Part of a small language model's weights.
Training: a variant of Adam for these matrices, 592M tokens, 4513 steps.
Each number is 128 + 32 x the weight over its row's rms, rounded and kept within 0 to 255. Layers, rows and columns count from 0. The size above them is the row's rms in percent of the matrix's.

# layer 4 attention value, 576x576, rms 0.0159, rows 371-383, columns 288-383
size [ 94  93  94  97  94  92  92 100  94  96  94  93  94]
[[131 174  74 167 139 111 117 141 121 136 171 121 132 115 104 137 137 154 140 149  64 130 106 177 163 138 152 165 153  61 147 139 132 107 117 135 129  75  81 196 149 119  87 124  80  79 198 122 141 187 194 109 137 105 137 158 115 183 132 159 123 142 169 122 134 181  78 142 116 148  50  81 167 142 131 136 179 179 141  60 147 155  69 133 104  94 187 131  87  82 142 102 117 122 177 127]
 [108 142 109 121 121 192  92  97 151 142 149 105 169 134  31 160 163  78 123 130 128  98 104 180 118  98 139 129 105 116 148 106 118  33  97 165 117 138 132  77 181  84 103 125 131 126 132  85 136 140  99 160 104 119  91 164  87 117 115  99 147  88 126 117 138 193  98 130 113 174 123 122 135 212  76 117  97  84 129 144 141 150 137 128 136 211 128  74 143 142 115 169 131 118  96  76]
 [140 156 132 119 107 147 170 150 107 128 130 106  90  93 153  68 145  74  82  87 128  97  55  57 141  94 160  94 152 106 174 115 129 161 149 152 178 161 147  67 117 124 139 141  81  91 135 106  79 132 116 142 116 119 100 131 135 109 109  46 129 124  54 166 126 100  94 105 147  87 160 137  81  88 153 170 149 168 150 142 115  95 131 128 125 167 113 189 103 130 111 173 204 100 143 177]
 [140 148  77 117  92 175  88 106 110 141 199  88 173 156 160  65 154 137 150 118 157 184 101 129 103 104 117  87 139 193  97 108 141 100 173 112 161 107 137 141 169  99 140 108 175  87 125 140 118 135 139 158 184 129 123 144 120 138 111 153 150 126 149 134 163 110 147 137 105 153 133 113 113 129 102 145 118 136 166  90 117 121  83 138 101  68 117 187 100  99  50 201  84 146 132 113]
 [140  52 132 132 182 127 124 169 154 125 172 104 102 117 139 118 177 123 128 189 110 150  75 137 140 164 119 102 154 119 137 133 169 106 151 139  95  94  57 107 158 207 134 103  64  83 139  83 174 126 103 132 174 111 134  83  49 171 123 157 142 147 110 150 137 162 124 103 112 138 116  71 167 109 109  68 138 113 137 129 111  74 172 104 151  94 128 147 171 132 128 106 159  78 145 104]
 [102 166 124 147  76 132  91 136  80 116  95 104 144 141 130  99  70  75 136 151 100  49 131 105 123 114 112 175 148 137 104 158 123 122 109 166 148 170 150 156 113 177 155 149  90 142 137 137 107 149 137 117 136 127 152 158 129 157 178  95 204 131 137  85 135 171 163 136 159 134 117  40 118 103 141  77 116 156 115 157 166 101 114 161 151 175  74 103 189  98 134 101 174 151  82 126]
 [116 100 149 127 134 165 172  68 142 155 146  91  88 134 141  99 100 152  81 148 138 158 140  73 160 145 123 159 141 141 179 106  70 142 111 108 113  90 127 119 190 184  90  94  78 210 175 169  79 175 143 151 149 134 110 127 162 150 129  45  72 140 111 147  87 115 130 121  84 185 128 143 126 175 127 188 140 136 109 176 115 143 127 130 111 139 122 144 118 159 149 142 108 127 104 132]
 [147  83 134  94 115 107  50 134  88 167 116 182 107 140 153  84 156 109 144 153 144 128  63  86  93 143 141 135 198 114 146  98 110  82 125 142 119 111 172 100 135 144 147  96  83 113 157  60 137 166 158 173 127 114 157 255 109  97 153  99 164 128 155 135 182  95 158 119 144 142 178  93 163  98 120 133 106 166  98 160 140 125 163 112 110 170 107 127 112  97 146 106  93 107 116 128]
 [172  92 145 117 121  94  52 106 120 152 103 188 130 137 110 101 119 110 147  76 123 154 158 137 150 133 123 150  63 140 152 128  90  74 107 173  84 117 220 133 131 113 113 113 156 115 144 164 133 130 128 153  71 146 143 128 141 122  99 110 124 147 127 137 133 137  56 142 103  87  92 186 104 172  75  78 211  96 153 126 157  77 164 107  74 144 112  99 160 108 120 131  94 146 118 138]
 [141 117  91 145 103  36 122  78 124 123 107 108 217 168 182  97 125 105  73 115 101 141 126 215  93 107 130 113 102  71 122 106 106 140 137 100 146 153 153 186  94 180 125 109 157  75 122  86 147  98 134 112  99 121 208 152 148 164 171 136 157 171 120 178  53 162 120  85 115 103 128 128 118 137 129 123  82 145 150  98 107  98 122 111 152 127 132 119  63 123  98 156 136 165 103 107]
 [130  94 140 124 155 111 166 125 148 177 145 101  97  55 153  84 110 124 144  73 114 177 109  79 177 113 104 184  92 102 149 103 175 132 123  77 120 137 139 166 161 155  89  82 135 139 113 113 143 129 178 106 197 127 127 112  74 120 144 119  67  98 101 135 170 106 122 108 151 131 108 138 118 106 134 134  87 133  86  85 108 120 126 137 150   1 133 155  81 186  95 119  87 147 153 221]
 [125 126 157 185 162 112 148 125 101 119 140 157 136 176 173 142 112 155 209  98 148  71 149 172 160  96 107 131  85 130 173 127 128  93 219 143 152 136 137 102 183 136  65 148 133 131 147 103 131  83 109 136 116 129 138 110 137 127 154 153 142 131 162 163 162 101 188 163 113 133 115 117 128 153 168  93 127 165 105 166 122  96 129 143 154  94 120  62  91 122 136  92 141 117 142 177]
 [157 131 166 106 121 130  65 106 105 110 116 137 110 109 159 179  96 114 219 167 111 150  59 119 149  84 139 176 113 148 159  85 135 146 106 158  73 138 145 165 109  97  84 152 163 129 105 104 130 118 156 141 164  82 151  98  46 112  93 144 135 169 124 147 124 142 169 126 104 116 181 143 106 129 133 111 117 186  99 141  99  92  95 165 153 109 114 152 129  96  84  86 153 122 117 132]]
# layer 4 attention output (transposed), 576x576, rms 0.0176, rows 371-383, columns 288-383
size [ 81  83  88  91  89  88  81  96  89  96  90  80  91]
[[108 121  98 113 112 154 112 144 149 118  96 151 135 176 135 132 213 139 116 117 188 135  81 110 129 160 114  99  93  62 127 157 141 147 151 171 122 134 133  96 126 101 110 163 156 121  92 134 137 123 105 153 130  80 170  80 148 124  86 135 172  94 124  41 106 156 155  93 167  50 141 181  97 189 121 122 131 152  77 137  68  66 133 125 182 117 106 145 116 174 167 108 120  90 155  92]
 [139  40 112 104 167 104 169 151 165 112 137 112 127  84 176  99 116 153 114 141 160 134  81 161 114  76 134 131 124  74 105  86 134 142 156 157  98 130 162 147  91 155 139 111  96 110 116 164 137  94 101 104 111 115  97 153 179 184 126 198 134 154 118  88  94 105 152 124 159  85 145 114 106 144 160 168 128 116 116 109 121 165 146 173 138 108 120 121 121 125 134  79 102 156 192 139]
 [125 148 131 161 130  64 122 116 142 141 184 161 144  62  73 151 153 127 169 105  73 160 197  92 124 133 133 147 120 120 107 193 108 107  80 112 134  81 142  62 117 124  68  99  81 110 185 132 184 100 134  77 113 111 123 115 135  93 123 129 123 176 171 122 134 142 103 117  48 125  76 188 181 110 159 105 117  81 121  87 124 139 166  96 154 160 167 108 119 125  79 182 163 134 158 135]
 [ 96 180 148 147 172 108 123 128 153  99  81 113 137 127 169 148 108 155  88 106  98 117 106 114 135 104 148 107 125 146 154  90 117 131 126 150 126 162  96  91 102 107 184 128 129 170 117 121 119 190 122 140  44 109 144 209 122 153 110 121 177  72 140 120 175 122 152 128 176 171 119  60 174 162  65 116 127 131  93 187 141 151 153  98 131 159  97 104  63  87 180 109 235  93  72 127]
 [178 104  70 108 100 110 123 130 100 137 157 145 107 129  95 187 186  94 145 113 144 183 140 125  86 196  62 170 127 118 128 120 120 142 106 107 144 154 156 106 153 108 104 213 143  77 107 150 124 126 136 159 122 157 186  87 139 133 116 176 165 131 122 118 120 145 181 133  77  63 126 159 173 139  85 127 208 171 152 135 110 117 136 126  71 119 122 190  74 158  86 140  90 172 175  85]
 [ 79 185 104  64  85 128  95 128 110 224 156 144 108 112 137 183 130 122  99  93 154 139 109 155 141 134 131 146  80 174 163 135  92 123 111 129 107 143  81  83  64 157 101 196 130 191 107 100 121 163 157 136 137 134 143  95 149 100 155 162  71 118 149 136 135 125 152 159 172 151 152 177 111  84 137 142 133 129 183 146 118 193 107 159 118 130  99 161 160 148 130 139 122  92 124 121]
 [156  92 110 139 112 101  95 146  87 114 137 185 158 119 133 106 141 117 107 132 107 152 133 140 108 162 108  88 123 181 131 123  97 126 124 114 141 111 108 101 129  89 138 229 189  73 162  89 157 137 117  73 135 150 134  91 182  78 136 109 178 141 137 131 108  96 101 132 101 112 156 148 115 117 161 115 125 123 103  73 121  94 149 100 143 101 161 201  88 150 111 106 104 112 101  89]
 [ 90 185 102 115 100 124 146  49 151 150 119 139 110 106 103 120 126 149 151 127 118 122 117 152 103 100 126 166 135 198 156  85 111 145 134 127 127 157 123  93  92 144 166  94  80 120 119 110 160 140 137  89 158 221 159 172 172 111  52  95 132 168 130  82 158 107 108 120 122  98 127  63 125 136  66 152  94  98 140  98 132 124 122  82 137 115  77 115  87 135 191 176 114  89 129 108]
 [180 101 146 144  89 122 199 119 113 199 186 132 144 154 115 156 130 153 182 116 110 175 122 180 129  87 177 186 174 133 114 125 166 106 122 120 167  82 129  85 120 152 136 102  82 176 105 141 155 135 112 110 140 174 107 207  64 165 139 157 131 150  68  79 110  47 155 108 154 137 159 113 157 179 121 174 106 146  98 169 145 101 152 139 103  95 144 138  75 115  86 116 136 117 145 126]
 [115 118 144 167 114 119 122  78 156  75 136 118 122 117 103 132 146 142 111 148 162 173 155 167 113  92 105 132  69 184 177 128 159 107  97 151 146 139  47 116  92  70  99 120  96  86 132 169 127 142 112  71 127 145 138 105 106 110 151 124 121 107 114 203 180 141 127 179 150 169 134  80 103 123 160 141 184 139 186  88 166 164 152 141  91 106  95 108 164 142 116 146 152 143 188 149]
 [117 123 121 105 124 129 142 134  89 116  84 129 177 143 149 138 169 102  56 110 107 102 127 112 147 148 118 117 155 107 132 140  88 113 118 114 115 157 127  96 163 123 135 183 156 131  90 172 155 143 101 179  77 144 113 147 103 163  63 126 181 136 136 121 101 110 146 134 141 133 169 127 110 120 115 109 133 126 122 160 118  77 186 140 136 135  80 144  49 133 118 163 110  67 151  34]
 [164 168 144 123  83 115 151 128 121 156 137  82 133 141  74  98 180 135 155 173  98 154  85 138 140 107 122 100 143 116 162 160 152 132 103  68 142 147 158 137 121 113 197 150 140  85 168 101 155 147 157 128 164 139 105 116 113 140 166 100 147 238 104 143 136 114  90 137 108 151 111 125 133  89 129 124 138 126 135 137 160 133 114 152 109  82 152  99 179 156  97 162 134 103 194  79]
 [ 70 121 136 119 177 110 132 128  93 141 114  67 101 184 127 102  97 103 145 115 150 158 145 157 167 136 159 173 164 101 133 141 141 120 100 148 102 115  43  46 131 121 142 137  20 132 188  71 168  97 167 134 164 130 153 124 133 168 156 118 121 179  82  85 117 148 110 145 161 160 151 129 140 121 154 157  61  92 145 120 186 165 135 102  95 141 156 142 125 134 127 178  82 196 127 137]]
# layer 4 attention query, 576x576, rms 0.0197, rows 384-406, columns 288-383
size [ 98  92  91  94  97 101 106  94  88  93  94  89  99 109  94  89  96  95  90  96 105  93  97]
[[105  82 141 144 153 149 133 171 128 155 156 147 128  79 178  89 162 115 109  58 112 111 138 135 168  89 157 134  79 112 135 144  78 131 106 162 194 137 127 120 122 139  98 129  94 141 141 153 160 157  90 132  83 109 129  88  96 128  59 155 168  77 111 122 140 155 123 105 102  53  81 150 164 137  27 113 120 169 137  79  82 170 111 156 128 106 160 152  76 135 170 104 163  90 109 177]
 [187 174 148 165 168 118 128 194  74 105 157 145  88 134 137  94 128 127  56 161 122  96 152 109 143  65 142 120 158 140  89 108  72 139 134  71 147 120 129 126 141 121 135  83 173 144 176 146 162 136  92 175 116 113 171 101 108 146 207 128  97  85 129 117 103  68 164 125 108 127 100 167 156 124 108 134 122  96 166 174 145 113 124 127 141  86 176 131 137 152 121 114 167 130 109 140]
 [162 141 103  58 159 145  60 122 123 141 101 146 108 103 141 153 128 190 167 109 130  50 128 123 136 115 124 168  93 118 139  84 131 204 158  63 128 122 149 129 110 123  94 117 132 126 107 113 136  97 108  92 121 119 183  77  94 115 156 131 122 114 122 131 117 117  78 120 177 141  74 202 134 103 114 144 151 131 139  86 127  98 105 123 138 179 142 171 137 127 155 137 149 111 160 120]
 [158 130  75 103 140 150 102 135 113 133  94 131 142 146 124 101 123 183 149 101 115 138 131 140 128 166 132 121 127 113 136 111 160 205 133 103  96 139 142 123  54 110 140 130 162 209 144 120 143 106 125 116  88  48 127 134 139 104 171 148 125 114 125 124  98  83 121 117 143 133  87 144 120 112  70  87 141  98 121  69 128  64  79 121 102 169 102 109 150 178 104  87  93 121 153  62]
 [143 192 141 160  71 125  99 153  85 132  90 160 142 162  97 112 108 181 181 148 130  97 175  86 151 136 132 116 147  94  87 111  74 200 100 126 161 154 148  93 139  42 140 143  99 149 182 136 127 143 126 159 141 117 129 140  92 172 120 163  46  98 135 142 197  74 139 120 138  78 130 184 140 172 110  90  87  68 146 124 192 121 136 147 195  27 151 149 140 174  78 138 122 111 140 136]
 [174 154  77  88 112 173  92 125 121 134 131  77 153 138 120 119 133 139 106 119 129 118 111 166 151 188 121 101 124 122 205  82 130 111 119  65  83 121 134 127 164  67 158 122 114  52 162 199  93 133 162  60 100  69  97 137  77 128 158  99 123 144 106 135 150  99 180  93 115  98 121 150  72  81  73 103 181  93 125 138 137  49 136 180 114 130  92 128 156 158 110 142 115 131 195 116]
 [158 149 151 149 111 160  91 119 155 115 136  92 152 101 131  83 163  81 172 126 128  89 125 204 178 160 131 125 133 102 124 125 111 140 145 155 102 120 160 107  88 129  96 191 124 110 130 171 104  93 156 117 111 132  99 165 140 132  86 134 176  77 181 163 146 118 150 146 159  75 108 124 131 116  97 176 103 127 132 180  73 147 140 176  52 164  91 127 100 169 220 149 136 113 114 110]
 [149 115  85  74 113  85  83 142 165  46 107 100 146 111 147 114 110  60 164 144 153 102 135 194  94 148 127 135 162 158 144 107 147 146 154 155 116 107 130  29 108  86 134 196 107 140 146  72 133 104 147 106 114 106  87 136 140 101 175  99 184  92 163 135 151 178 133 112 179 113 137 125  84  79 140 109 136 136 117 134  74  91 105 136  92 147  42 150 157 142 139 154 112 164 201 100]
 [127  35 100 108  89 114  58 103 170  76 121 115  69 122 141 135 162  98 140 130 155 180 112 151 206 109 147  53 184 154 175 110 112 181 109 126  60 152 133 150 111  92 116 134 188 144 145 163 138  81  82 139 206 106 135 116 143  66 123  78 135 141 160 106 141 146 105 146 138  95 126  87 164  64 120 103 138 177 167  70 140  68 119 106 105 103  99 117 143 124 106 147 110 140  92  80]
 [128 153 153 109 135 162 178 109 127  87 119 127 155 129 152 132  83 133 154 103 136 102 136 107 119 145 176 156  37 107 109 136 110 120 122 115 151 100 167  72 109 141 153 103 123 137 132 100 127 165 208  82 203 109  81 122 161  77 144  77 127 125 116  84 139 143 132 158 165 150 119 148 123 132 176 121 131 117 108 157  72 143 132 144 152 152 148 107 150 132 123 129 147 147  90  89]
 [151 111  81 128 117 135  55 131  93 128 138 132 131 125 134 172 173 158 129 122  55 144 141  96 172 134 102 110 122 167 131  50 114 155 134  89  71  90 121  78 162 129 112 172 168  99 188 173 111 117 147 140 137  82 138  82  93 147 128 162  91 153 136 119 133  88 189 185 140 117 118 133 140 100  85 104 122 146 134 156 123  85 123 124 111 148 117  89 101 189 163 147 117 122 182 140]
 [156 141 193 190 158  85 126 134  86 140  85 103 148  99  60 176  82 123 107 133 100 145 182 109  69  90 131 152 169 114 101 135 158 127  99 140 161 128 105 164 219 116 153 129 147  97 138 134 146 122 105 182 166 167  79 196 163 146 179  99  99 167  80 105  73 173  98 151 196 127 122 131 151 138 153 155 114  90 125 126 139 116 185 145 167  70 126 116 123 130  90 117 136  88  58 168]
 [ 96 116 121 137 159 113 177 119 161 138 103  75 119 149 124 142 120  99 140 140  74 111 135 154 104 179 103 125  78 170 118 132 172 116 105 152 153 136 125 139 133 180 101 148  73 124 108  64 154 131 156 163  65 139  90 120 138 117 128 159 158 170 123 113 120 183 130 116 104 107 153  91  49 169 142 109 112  90  96 182  90 137 173 113 146  95 140  84  80 100  93 124 110 130  68 169]
 [184 130  70 122  81 140  92 144 111 146 124 144 151 164 134  93 153 145  95 145 168 147 185 112 177 122  97  56 103 113 115  78 117 152  81  77  78 130 118 118 111 101 130 123 109 103 154 154 139  86 136  62 121 121 121  82  98 145 127 143 139 138 147 153 151  91 152 119 109 105 108 146 119 157  63 168 149  91 108 102 132  57  76 144 148 123 124  98 216 147 144 151 125 114 159  91]
 [120 103 117 111 203 129  86 121 144 156 177  98 115 133 131 128 129 146 145  98 121 106 135 101 154 125 155 142 104 123 172  48 142 122  92 132  51 142 143 166 143  79  99 153  87  94 139 137 175 203 105  91 149  45 119 147 107 113 112  87 101 179 160 152 159 117 135 177  79  94 100  87  84 123 122 146  85 126 196 192  97 106 137 126 107  87 108  44 111 131 144 141 142 117 184 163]
 [ 91 184 134 176  90 137 122  88 138 142  86 141 181 130  68 139  69 104  95 106 123 158 147 166 145 112 172 116 148 123 135 150  68 122 175 159 116  97 110 124 134 129 156 161 131 108 158 100 127 135 128  91 165 106 147 173 137 138 183  98 155  73  75 100 127 129 115  84 142 181 158 101 177 131 113 191  70 108 136 101 128 152 147 134  94  64 118  97 132 145  85  90 111  68 124 104]
 [184 155  78  76 173 165  98 115 207 117 138  77 125 133 195 133 164 140 103 141 108  70 131 142 142 135  51 188 137 146 148  49 156 102  50 196 125 149 148 170 132 133  96 136 126 120 134 136 195  45  86 111 100  97 115 130 118 117 103 136 121 161 133 194 132 134  83 131 129 154 134 138 120 155 125 142 160  96 149 118  73 132 110  92  73 198 114 134  73 141 168  95 117 133 141 132]
 [149 149 139 185 157  77 143 117 148  37 126 148 113 133 102 102 154 115 193 135 125 113 136 133 148 103 155 165 164  98  91 169  78  79 148 201 229  73 115 118 216 148 121 139 102 122 147 115 108 129 139 112 139 194 165 149 145 164 105 109  76  99  90  97  79 116 132 138 133 130 169 119 146 148 125 126 193  90 148  76 124 136 151 178 103 167 139 167  94 108 150 149 149  60  67 136]
 [ 64 177 135 120 137 150 156 131 155 122  99 146 116 149  97 152  95  99 178 189 159 119 126 145 139 105 168 115 106 153  83 159 102 103 141 112  76 141 112  67 161 123 160 147 112 150  99 164 101 107 191 162 178 164  73 141 154  41 157 128 134 134 164 103 124 122 166  88 125 137 121 129 154 138 161  57 111 139 138 113 121 131 116 125 125 129 146  78 101 134 107  92 128 140 129 138]
 [202 131 122 141  91  93 148 157  42  76  70 127 114 143 156 116  85 119 109 133 131 172 101  75 103  94 121 132  77 127 125 170 124 150  69 126 140 132 152 190 143 180  89 109  52 140 103 104 123 203  92 152  66 149 143 112  74 186  96 144 110 136 111 180 139 124  94 128 115  60 116 132 187 156 146 116 146  70  86 102 204 103 107 111 165 123 173  93 151  97  69 119 132 165 138 180]
 [ 88 125 137  99 166 120 145 168 119 110 105 118 112 113  80 104  85 181 132 112 121  86 117  87 144 135 140 170  97 103 124 136 147 149 120 165 118 140 107 146 128 129  78  96 173 165 107 106 108 113 105  89 146  95 129 141 133 172 123 124 101 133 158 164 112 162 104 146 123  99 175 124  99 156 118 144 189 107 132 171 188  64  88 116 108  73 147 118 133  94 107 170 116 130 172 151]
 [164  70 161 103 150 157 115  95 135 119 117 110 138 132 207 107 147 130 150 145 107 152 124 123 168 156 131 117 185 169 139 164 185 129 115 126  84 127 128 140 134  54 102 206 143 169 157 157 108 126 123 131 175 120 126 159 153  94 131  99 169  66 119  88 172 148 188  98 145  89  59 116 170 108 122 155 121 121 127 107 147 139  64 143 107 109  54 164 137 170 105 133 160 168  90  85]
 [102 133  57  42  31 149 108 156 142 177 126  79 176 110 158  90 145 144 171 150 149 137 158 184 114 156  99 130  83 106  90  86 140 135 127  74 131  92 186 142 125 122 158  98 142 142  93 118 178  63 114 136 139  68 109 103  99 113 118 177 131 123 110 109 100  86 123  93 123 150 131 134 111  98 126 150 142 124 102 144 189  26 142 121 120 149 152  99 126 145 119 134 192  95 217 167]]
# layer 4 attention key, 576x576, rms 0.0192, rows 384-406, columns 288-383
size [ 92  92  94 102  91  92 108  96  88  93 101  91 102  97 103  93  97  95  99  88 106  90 112]
[[140 124 122 129 116 168 100 152 165 116  74 139 182 117 130 151 111  86 119  82  95 130 118 159 182 149 119 114  66  83 150 122 152 173 114 155 122 176 158 136  82 148 113 124 174 117 103 119 123 143 115 120 150 141 121 116 161 112 119 146 163 120 126 178 160 145 117 174 164 154 129 136 165 114 158 111 121 147 122 133 131 165 172  53 109 151 104 120  59 160 133 139  59 146 131 113]
 [134  92 139 148 131  93 107 168 163 137 160 104 119  93 131 142 136 143 157 128 117 169 151 162 122 105 110 120  63  85 127 137 151  84 138 108  75 151  99 132 135 145 103 146 182  97  97 105 145 158 161 106 181  84 144 176 114  69 159 166  96 111 142 116 114 158  91 150 180 169 124 161  86 148  95 113 122 170 122  65 142 143 157 163 123 178  81 203  77 101 124 137 171 170 146 123]
 [158 143  71 142 147 177  94 111 145 115 157 100 114 134 163 111 142  99 115  85 160 130 180 144  98 107 150 181 157 176 165 102 110 188 110 131 179 146 170 104 154 143 143  99 197  98 124 163 112 121 131 164 142 140 168 104 109 101 196 122  77  99 108 161 159  65 138  84 158 182 115 147 166 104  93 141 132 134 161 115 146 182 138 131  91 137 118 131 160 134  75 116 121  96 136  70]
 [160  74 125 137 109 140 145 108 132  46 146 139 145 127 140 113 153 114 176  86 110 204 147  82 121 181 163 120 128 118 115 102  78 154 157 207  95 134 142 136 127  97 113 125 144 114 255 133 118 121 143 149 150 125 152  74 105  83 136 123  78  87 130 116 120 116  97 141 162 224 135 152 124 127 140 113 161 122 138 150  88 220 141 102 188  80 153 141 134 111  62 126 117  92 112 136]
 [ 71  80 107 125 159 110 145 145 120 128  72 117  81  85 182 139  57 162 120 148  54 151 162 104 130  88  71 155 147 131 181 209  94 126  81 155 138 130  91 134 162 122  87 180  81 120 115 181 132  91 117 156 221 116 124 134  69  93  73 103 103 152 169 120 114 157 106 176 154 123 133 107 159 153 149 162  72 162 167  46 150 188 101 165 147  87 104 132 110 112 109  79 125 152  64 161]
 [161 146 120 131 210  96 142  93 137 157 130 168 119 103 121 143 131  75  72 108 152 124 148 100 128 101 134 101  69  91 101 101  32 124 135 163 195 169 141 140 160 135 142 145  94 117 172 127 132 155 125 180  87 144 109 128 142 107 141 133  75 121 205 122 168 135 105 169 143  99 136 148 125 125 126 157  82 154 100 125 125 177 137 118 123 125 134 123 117 159  80 154 139 119  89 125]
 [119 141 100 128 194 154 106 143 166  95 109 160 155 132 116 193 116 142 124 140 108 158 126 166 130 144 100 152 117 105 106 106 125 172 137 148 124 106 147 105  96 116 107 129 173 111 109  81 110 165 105 116  81 135 117 112 168 123 100 120 144 156 168 149 137 120 129 184 111 142 112 131  99  40 163 120 130 135 135 172  64 171 142 102  69  95 121 116  69 147 179 162 122 151 147 194]
 [121 109  95 152 144 161 138  77 108 143 160 108 147 128  70 127 157  62 135 103 117 107 121 146 102 135 150  83 142 129 222 124 151  92 111 180 171 120 156 121 109  85 118 124 104 145 199  67 126 116 131 135 131 109 209  82 118 155  93  84 136  81 163  83 107 122 108 173  66 145 172  84 129 152 183 162 131 156 100  69 142 184 148 171 160 104 194 129 139 127 161 120 107 156 102 141]
 [204  86 122 100 135 144 159  88 128 114  84 118 137 135  82 121 130 107 122 101  99 160 134 138 118 152 171 141 111 169 129 123 118  64 126 124 161 100 176 126 140 160 133  84  81 168 185 120  86 102 191  78 103 159 103 124 124 175 190 149 146 115 121  99  84 128 105 165  32 129 164 132 187 161 149 130 121 143 141  90 135 144  83 121 100 160 104  99 163  84 182 144  90 132 120  90]
 [ 68 177  96 134 123 169 162 171 105  55 166 166 110 106 128 116 133 152 134 144 102 150 124 174  95 153 122 164 140 114 143 156 151 148 117 154 150 155 118 146  78 105 113 115  88  94  66 149 140  66 136 105 177 127  74  83  92 164 146 181 162 151 141  94 100 118  93  42 123 124 159 121  93 127 175  91  96 153  98 138 122  68 127 127 167  50  67  96 167 111 133 106 119 154 106 110]
 [131 128  96 137 152 127 139 131 142 152 167 160 179 100  96 148 138 186 102 133 147 153 132 102 119 105 134 159 120 164 142  71  95 124 149 160 215 121 135 178 161  94 173 122 145 165 220 133 115 155 102 208 111 132 119 120 132 117 141 114 101 153 118  82 102 117 160 163 146 208 118 169 153 109 101 114 135 147 123  93  97 174 174 114 148 157 138 100 119 124 140 150 126 152  91 115]
 [ 46 108 186 162 128 114 132 188 128 118  48  73 139 124 190  90 123  90 135 127 151 131 139 100 121 129 141  12 120 134 136 157 123 110 108 117  63 122  68 122 118 154 175 110 178  91  71 132 132 106 102  67 135 146 176 147  88 132 104  73 161 152 128 107 166 136 108 104 132  71 138 137  98 146 140 139 168 114 104  81 122 142 121  76 176 160 149 126 132 155 121  23 106  70  58 181]
 [101 213  74  82 116  75 151 113  94 148 131 117 147 106 134 118 131 101 172 155 169  80  75 125 106 123  92 145 149 128 118 109 130  94 124 117 131  14  96 108 135 130 110 118  75  28 148 146 138  92 103 146  95 133  99 159 146 186  79 130  96 159 162 209 102 105 140 108 131  53 127  89 104 172 120 147 119  64 123 162 120  48 196 105 100  93 118 143 140 136  57  64 213  89 168 102]
 [194  85  88 185 214 124 129  81  89 108 148 134 126 126 108 147 118 159 156  66 101 194 156  52 145 120 130 107 141 142 155  79  83 141 116 143 149 149 132 120 169 128 160 133  93 118 207  77 139 169 126 179 125 153  89 173  96 133 124  98  67 131 171  82 144  65 152 177  89 187 108 158  98 134 127 112 128 144 119 136 162 187 111 148 120 190 154 119 133 171 102 180 164 131 126 136]
 [139 192 191 104 172  58 115 106 163 115 146 137 140 135  90 144 138 126 131  87 144 137 111 147 150 129 109 117 156 177  84 103 116 100 106 167 125 131 110 155 103 111 131 127 124 127 172 155 132 119 150  47 151 176 122 144 169 133 101  58 126 142 141 141 128 146 160 123 131 152  30 134 146 115 134  90 147 108 101 123 105 104  69  92 132  83 102 156 141 129 162 145 168 154  56 189]
 [175 120 159 178 119 147 112 137 169 113 130 110 204 154 147 126 101 122 170  43 122 126 151  39 132 143 145 112 115 188 212 102 107 122 109 124 126  90  92 125 117 117 147 125 144  90  66  89 103 121 115 160 142 120 177 131  73 144 131  65  90 129  95 115 140 134 127 128 107 141 134 123  51 158 125 102 147  89 115 177 100 127 117 114 152 225 159 125 118 160 131 174  95 120 146 152]
 [197 132 122 122 158 153  93  72  76 178 102 148 156 129 125 167 165 133 128  84 148  72 158 110 151 130 129 165 148 164  78  87 104 100 135 140 146 139 172 133 104 118 183  70 131 128 193 135  95 158 110 166 118 121 117  81 222 168 160 146 142 105 204 116 137  89 120 135 131 140 102 107 103 132 124 153 128  77 110 169  74 143 149  88  57 124 173 124 109 172 126 146 172  83 159  93]
 [ 75 136 182  96 104 161  94 198 140  73 124 107 152 116 143  54 126 145 158 110  74 152 136 162 132 157 145 120 130  60 236 179 162 156 117 120  73 153  96 132 134 120 119  78 152 113 118  94 116  91 122  80 153 124 137 173 134  64 105 106 180 160  80 111 141 188  80 132 156 146  66 111 100  88 164 136 113 111 111 125 171 132 121 144  93 102  86 144  78  72 120  99  98  99 111 112]
 [ 47  90  91 108 114 174 135 128 187 159 152 189 100 102 156 138  55 135 106 146 141 125  58 166  24 141  98 142 138 118 159 158 127 144 146 162 115 131 102 114 154 165 135  58 156  71 105 121  83 119 108 114 114 106 123 114 166 117 118 156 140 178  74  61 136 144 156 133 100 109 187 126 203 169 135 123 116 135  84 104  62  89 179 106 145 106 146  94 123 117 150 141 122  97 124 200]
 [114  76 127 141 141 113 128 137 141 120 156 118  88 122 217 105  82 134 171 137 128  89 123 151 160 124 122 161 118  76 129 160 116  95  99 168 103 126  84  95 165 105 118 131 108 141  30 136 113  91 100  98 177 168 165 177  91  50 158 171 196  69 112 187 110 108 119  85 152  68 151 105 125 152 115  77 125 102 138 102 160 106 118 145 173  96  83 111 168  53 171 133  93 124 142 127]
 [143 124 152  98 136 128 122  99 124 119 102  96  82  71 108 102 147 156 108 118 100 136 102  81 149 112 143 131 123 115 126 155 130 101 149 151 107 116 131 157 178 119 106 152  71 209 158 171 144 121 143 110 119 173 107  80 210 132 179 130 133 128 140 167 133 156 126  94 167  79 163  96 155 120 134 207 107 144 174  90 131 130 106 198 167 113 154 162 214  75 118  83 134 125 130 139]
 [156 131 159 165 131 121  94 112 130 190  97 143 136 160 109 141 158 128 182 135 119 162 114 104 128 113 173 111 134 154  99  85 111 144 105 170 190 132 112 134 100 150 146 100 154 110 169  92  65 159  81 104  61 148 106 115 111 208  89 105 123 149 192 123 184 161 132 134  85 153  58 144 146 115 129 124 120 120 127 189 127 145  91 123  39  85 174 102 153 104 140 232  73 117 148 164]
 [160 150  69 120 130 143 143  92 103  99 130 144  90  91 137 131 162  75 112 175 197 123 128 132 124 119 119 190 123  98 105 108  88  87 138 143 186 116 150 142  87 134 186 164  67 107 143  95 104  96 130 192 123 158 142  67 121 123 169 134 128  65 116 132 148  88 170 129 153 162 108 115 173 133 106 156 115 145 120  88 137 136 171 110 105 131 147 129 105 112 121 132 124  98 199 121]]